From a checkpoint of a small transformer trained on Wikipedia: RMSNorm before each block.
Each number is 50 + 10 x the weight over the matrix's rms, rounded and kept within 0 to 99. Layers, rows and columns count from 0.

# layer 6 MLP up, 1024x256, rms 0.0968, rows 491-497, columns 0-255
55 55 47 41 38 51 45 52 39 63 40 41 62 36 44 46 49 36 60 40 44 68 47 55 47 43 59 57 53 62 57 48 50 40 46 49 28 33 71 43 54 66 58 24 46 36 41 50 47 56 64 54 46 34 62 51 56 51 57 61 35 50 62 50 42 51 36 51 42 57 43 53 59 64 43 44 37 62 37 44 54 42 54 35 23 47 57 55 35 48 53 55 56 56 49 67 58 41 78 56 52 48 62 51 46 36 48 57 49 43 40 41 45 28 48 44 61 43 46 45 26 64 55 50 41 48 30 47 53 55 41 59 41 45 53 58 44 60 42 51 72 48 47 44 52 66 56 63 58 64 49 40 60 62 45 60 20 38 36 52 57 48 37 65 34 58 53 63 40 54 54 34 44 55 40 52 34 61 50 52 44 57 54 56 72 24 25 45 46 47 49 51 41 34 64 53 37 62 63 51 20 66 47 68 57 53 39 60 49 50 29 49 43 50 74 44 52 33 55 43 52 43 45 51 58 18 55 48 52 64 33 58 50 56 69 57 53 40 38 63 63 63 58 67 70 33 38 42 79 52 53 56 56 32 57 51
48 70 55 41 56 46 54 68 50 60 59 40 64 32 50 79 61 54 60 47 40 40 44 49 55 55 62 53 57 47 48 57 54 34 30 44 37 40 62 52 50 64 56 47 42 40 34 69 46 52 28 52 52 63 44 48 56 71 39 51 29 52 57 52 44 35 52 50 53 45 57 52 59 52 33 41 60 52 57 60 44 41 36 56 39 43 50 53 52 42 63 49 33 50 43 55 51 28 32 47 41 70 51 48 38 53 46 56 43 46 47 49 58 46 41 43 42 47 62 60 58 57 39 57 59 45 44 43 64 36 54 55 47 43 48 55 59 73 79 48 44 55 66 41 60 63 60 70 64 51 36 47 50 62 34 42 26 46 28 60 34 31 53 65 58 60 46 54 43 51 46 49 59 58 57 54 42 64 44 58 52 64 56 50 59 67 52 56 60 70 52 46 54 37 37 59 57 56 55 42 51 46 57 50 59 50 39 47 52 53 56 58 55 55 58 51 48 47 40 40 60 46 55 23 63 50 56 50 56 51 53 37 58 59 51 41 40 55 60 43 52 49 35 48 60 53 46 66 56 49 39 51 47 67 62 45
50 57 51 50 48 48 71 55 43 56 47 55 59 32 62 44 48 54 56 54 46 30 47 58 47 55 41 37 46 47 55 44 27 54 44 40 41 51 42 53 48 59 53 45 60 39 42 55 48 57 46 51 66 62 56 50 63 63 45 63 51 64 52 57 48 50 40 52 63 56 66 69 56 55 54 66 60 39 50 36 42 56 37 37 43 48 44 45 61 35 58 62 34 64 49 51 44 45 62 54 37 45 51 50 40 59 35 40 56 53 44 46 36 48 34 53 58 52 50 67 44 48 33 57 51 44 57 60 35 50 58 48 41 66 55 50 57 40 50 44 54 69 43 36 47 51 50 60 51 53 61 50 60 61 51 67 46 48 54 45 39 64 56 52 39 63 64 64 62 54 51 56 63 41 57 50 51 59 47 62 49 72 48 35 65 37 43 43 56 51 44 50 44 27 54 60 44 27 48 62 40 45 50 61 49 63 63 48 44 41 39 35 62 48 57 46 72 52 60 52 24 50 44 48 60 54 40 57 51 50 67 56 67 70 48 50 52 62 53 62 51 33 55 47 55 37 46 44 65 52 45 66 48 31 27 38
53 72 52 49 40 42 53 48 55 68 50 32 48 39 64 43 60 62 74 61 58 49 27 52 42 59 53 47 47 61 46 37 47 43 46 38 42 26 53 54 32 36 34 31 36 54 59 53 63 30 38 39 46 64 59 53 62 57 35 42 56 58 58 44 22 44 55 69 38 44 65 61 54 41 44 40 37 27 48 40 64 56 34 33 54 55 55 54 53 54 50 70 56 58 29 52 37 54 60 40 43 57 45 61 39 61 42 55 56 57 55 55 46 45 48 53 43 63 36 50 44 65 55 45 60 41 24 73 31 55 62 53 48 39 43 44 39 52 53 45 64 38 35 66 44 42 37 60 62 56 47 47 45 53 52 65 56 53 50 46 30 50 25 59 55 47 66 65 62 61 34 51 53 63 36 52 54 49 57 45 40 55 62 45 56 34 38 51 58 70 49 69 46 63 44 50 67 46 62 47 44 45 45 44 56 41 40 45 54 28 60 46 50 49 63 25 49 22 57 34 57 70 38 49 58 56 39 53 46 43 49 52 69 59 47 36 52 58 44 62 40 41 55 41 60 39 71 36 50 49 45 49 52 51 45 43
70 63 47 52 38 46 47 46 63 51 70 54 40 35 64 54 46 47 46 54 24 42 52 53 57 58 63 43 54 51 38 39 37 49 49 63 47 48 48 46 39 51 22 63 38 70 40 53 47 40 58 62 75 51 51 58 55 63 70 42 19 49 52 41 46 60 62 54 33 40 53 54 58 47 57 38 43 53 49 44 58 58 47 50 73 38 50 51 61 43 78 74 26 60 41 72 54 53 56 52 54 45 50 42 59 52 48 55 61 36 50 49 51 40 52 57 47 57 38 55 52 58 58 55 58 41 47 46 42 53 59 47 57 35 57 63 44 49 48 39 53 60 40 47 47 46 52 41 50 53 56 55 34 47 70 56 59 44 46 53 48 59 50 46 51 46 40 68 51 39 32 38 55 54 42 58 38 49 39 59 34 48 44 40 69 33 53 62 51 69 39 44 63 45 48 34 52 52 55 51 64 50 58 46 48 33 49 46 30 60 52 47 68 55 41 63 34 40 69 50 64 55 65 62 52 56 56 53 49 56 41 42 40 63 45 50 42 71 46 38 49 61 53 51 46 67 60 51 48 61 50 47 42 54 59 45
56 61 58 58 53 62 48 43 40 52 46 31 39 53 55 53 58 52 54 41 38 43 52 63 61 57 34 48 43 45 34 60 61 36 40 55 44 46 64 72 39 49 56 53 64 41 53 47 49 41 53 41 55 47 52 45 42 52 62 49 63 46 58 65 44 67 46 59 35 52 29 60 39 46 55 45 54 20 43 43 47 61 60 35 47 53 51 35 56 23 67 55 50 65 51 57 43 60 42 56 65 52 35 48 63 41 51 60 52 76 68 46 56 56 41 39 42 33 68 35 40 61 43 49 41 55 47 71 57 42 54 52 52 38 50 55 53 40 49 53 62 55 47 47 69 43 51 39 52 58 68 53 59 46 63 56 55 61 59 46 53 65 50 46 47 25 49 48 49 62 53 56 36 42 60 48 58 56 68 47 56 42 56 53 62 50 46 65 55 62 61 57 63 55 41 51 41 59 36 46 31 56 64 33 64 39 52 47 48 51 51 50 39 35 63 48 33 40 51 26 51 63 46 56 54 51 56 48 51 60 60 59 61 54 59 74 30 47 59 49 45 44 38 53 59 54 52 65 52 60 62 40 22 35 51 54
55 61 56 61 53 41 64 33 23 70 55 45 71 40 45 53 54 58 68 36 49 35 36 64 65 43 47 46 64 57 53 58 50 62 42 31 38 38 75 39 55 56 58 60 38 54 62 55 47 50 36 37 54 50 52 48 44 52 37 50 53 70 65 56 60 36 49 76 63 44 39 69 38 54 51 48 43 49 52 44 39 52 45 55 48 29 45 51 46 55 65 49 33 60 44 51 61 66 63 58 38 53 70 60 51 59 30 46 55 56 64 60 51 58 73 49 52 48 42 52 47 51 54 44 61 46 56 53 56 43 44 48 42 66 56 55 69 52 45 55 40 51 29 54 51 49 59 37 47 48 56 49 52 71 50 43 40 48 53 47 55 62 45 52 44 55 54 54 38 51 37 49 25 73 46 43 77 55 72 48 56 69 46 49 60 49 45 52 56 53 46 39 46 32 60 66 45 49 41 48 62 46 42 55 62 48 40 51 52 59 60 61 35 52 37 51 48 32 38 53 35 50 34 39 45 36 63 62 61 40 67 49 44 55 33 50 56 48 37 50 50 45 60 58 57 50 28 56 66 53 34 55 60 42 44 40
# layer 6 MLP down (transposed), 1024x256, rms 0.0922, rows 491-496, columns 0-255
39 41 30 43 39 40 46 38 50 66 47 52 43 39 60 45 59 47 61 68 37 48 40 59 37 58 42 53 58 58 31 62 72 56 74 54 47 69 59 49 53 58 50 49 44 25 50 43 42 23 47 41 50 39 47 48 67 33 57 39 58 40 75 69 68 45 29 53 68 56 50 25 57 59 68 38 41 56 56 62 64 42 65 53 45 42 30 53 70 63 41 52 44 58 33 40 41 54 48 60 59 47 32 46 46 35 42 49 46 61 47 48 62 55 39 54 57 42 53 60 63 57 56 50 43 47 48 38 52 55 42 43 49 52 43 47 46 61 53 55 39 55 36 61 52 54 54 64 62 36 56 41 58 49 32 63 38 46 57 47 33 52 71 65 55 83 34 59 64 60 34 58 58 57 45 55 33 35 44 41 44 49 40 52 38 65 48 48 46 35 35 49 43 62 46 50 42 53 49 57 39 49 32 50 30 56 56 49 52 49 51 47 37 32 65 45 68 50 40 61 49 55 59 42 67 35 71 61 40 63 66 66 77 43 80 72 44 63 41 48 41 61 50 61 58 65 40 63 48 62 50 72 65 29 39 59
61 38 57 55 62 51 51 49 58 48 54 61 47 43 52 58 45 45 50 45 50 64 66 23 51 34 72 65 51 27 44 46 50 38 59 61 48 42 52 45 46 62 45 62 62 51 60 39 26 43 52 58 44 61 48 37 32 43 33 42 62 60 42 51 42 40 53 47 37 48 47 52 41 59 63 51 45 49 53 46 33 41 44 55 49 44 54 53 53 54 48 65 49 58 61 50 59 60 56 13 48 51 43 50 45 41 59 44 46 36 49 57 45 45 26 51 38 77 30 48 68 51 43 48 67 62 52 49 43 55 70 55 49 59 53 45 52 50 43 53 50 55 48 34 52 48 50 61 47 55 43 57 35 38 47 48 60 48 42 52 50 65 45 30 63 50 50 53 51 53 52 41 49 56 49 55 42 77 77 56 42 54 69 41 46 52 65 67 74 55 56 51 36 45 64 47 49 62 48 57 50 43 44 40 41 55 61 32 55 49 54 63 52 50 47 54 45 42 47 30 62 52 61 53 53 50 76 40 28 62 29 40 49 52 47 57 53 54 53 46 60 36 57 54 55 50 43 51 39 50 55 52 33 42 52 38
47 49 58 53 58 70 55 60 66 37 50 51 58 39 33 49 40 41 49 46 39 49 52 28 56 54 57 47 56 52 42 54 36 46 80 67 43 49 68 54 37 59 66 35 33 56 53 30 47 63 51 64 47 37 47 56 40 51 42 41 40 63 35 55 39 49 58 48 46 36 60 65 38 45 58 52 47 64 52 45 43 52 64 59 40 57 36 57 48 45 58 47 57 43 46 53 58 41 39 64 57 83 49 49 55 41 71 37 64 64 50 48 51 55 63 45 58 49 32 49 50 51 47 56 46 51 58 49 61 58 41 39 53 59 53 35 45 40 51 24 58 53 40 53 46 62 54 53 45 50 50 36 75 65 34 67 41 59 50 53 47 38 47 42 43 58 61 43 32 62 49 50 51 67 43 50 67 57 37 48 46 65 41 65 37 47 49 65 56 28 45 45 26 54 53 50 48 59 55 51 47 58 58 67 56 35 57 45 49 47 40 31 58 40 43 59 49 57 52 48 30 50 55 43 43 66 34 61 41 49 69 63 44 45 39 49 45 57 52 42 43 48 52 62 46 56 32 51 43 51 55 72 60 47 43 37
50 45 54 44 73 42 45 77 31 71 25 53 42 51 45 27 49 60 55 41 76 53 59 57 30 45 42 50 65 45 54 52 56 59 50 54 35 47 54 47 53 40 44 24 54 42 45 45 59 30 58 40 31 62 47 45 31 40 44 48 66 51 35 37 46 49 57 33 32 37 59 42 47 46 67 61 57 29 57 50 41 55 44 50 60 53 51 42 45 54 56 49 58 51 41 46 37 51 54 48 61 77 43 68 46 48 58 54 51 36 33 37 51 45 60 43 52 66 34 36 56 42 50 54 52 51 61 39 44 42 67 54 41 52 46 53 46 53 55 58 44 49 58 90 52 54 59 60 56 47 45 48 59 49 57 53 39 50 53 57 63 54 47 52 44 54 47 53 54 44 64 53 53 45 49 47 47 48 41 57 38 44 36 51 54 41 56 48 50 70 48 55 62 49 38 58 48 50 44 49 46 40 32 45 30 49 43 60 52 51 51 47 45 85 52 52 55 58 46 39 54 61 65 48 46 57 43 41 52 40 39 35 46 42 54 50 55 50 60 40 49 47 51 37 50 38 57 54 46 57 53 36 62 51 40 51
51 42 59 47 42 48 47 60 44 40 50 50 32 68 49 56 47 52 70 42 63 46 50 67 64 44 49 51 54 53 41 45 47 43 50 54 55 37 54 48 50 65 40 71 54 46 50 32 40 58 37 49 62 37 46 47 48 56 72 47 44 55 54 53 33 50 41 23 48 54 50 53 48 57 57 46 60 67 30 34 41 45 40 52 64 63 67 53 36 45 49 50 52 49 60 45 41 49 51 54 55 46 52 46 54 36 58 44 62 55 55 47 52 61 56 41 45 50 54 63 50 61 27 57 45 53 48 54 58 53 41 48 42 43 69 51 49 53 46 57 53 61 44 49 65 53 52 40 61 53 51 72 18 44 72 58 41 41 41 53 53 63 45 44 66 49 47 66 69 49 46 57 62 33 52 70 46 57 41 39 30 52 30 43 60 66 56 41 53 71 68 46 74 41 51 51 42 63 65 64 55 50 51 58 53 58 52 47 54 37 52 35 47 56 51 59 53 53 47 45 65 51 43 60 38 34 40 66 43 41 54 53 53 48 29 45 43 57 68 61 53 60 33 65 66 56 38 67 38 46 36 61 53 53 52 50
38 31 57 34 63 40 49 50 40 49 49 47 52 49 54 51 49 55 35 57 50 44 59 58 67 48 56 61 66 42 62 51 55 45 31 64 42 45 24 47 45 50 57 38 60 74 47 42 36 81 55 48 62 47 53 59 63 48 55 54 47 51 54 57 52 40 72 47 51 46 61 61 56 43 50 43 47 44 64 49 45 63 46 41 42 42 45 23 55 54 52 53 52 57 47 40 38 66 51 55 60 48 54 68 36 34 40 51 40 48 56 60 61 55 38 42 49 49 64 61 43 51 68 64 50 53 46 39 59 39 40 44 49 59 56 34 56 64 51 68 28 42 56 70 62 55 54 48 56 53 48 56 50 54 46 67 44 48 54 57 57 54 54 57 55 64 46 49 58 53 37 42 41 48 48 58 42 57 51 66 51 55 36 68 39 44 58 62 38 47 73 36 46 61 57 52 40 34 53 66 45 59 38 42 38 48 56 46 64 57 50 52 57 23 69 51 46 54 59 62 33 54 54 38 41 49 47 34 73 53 83 40 47 49 46 49 42 55 59 37 58 47 44 61 50 50 30 55 70 54 45 57 63 35 62 37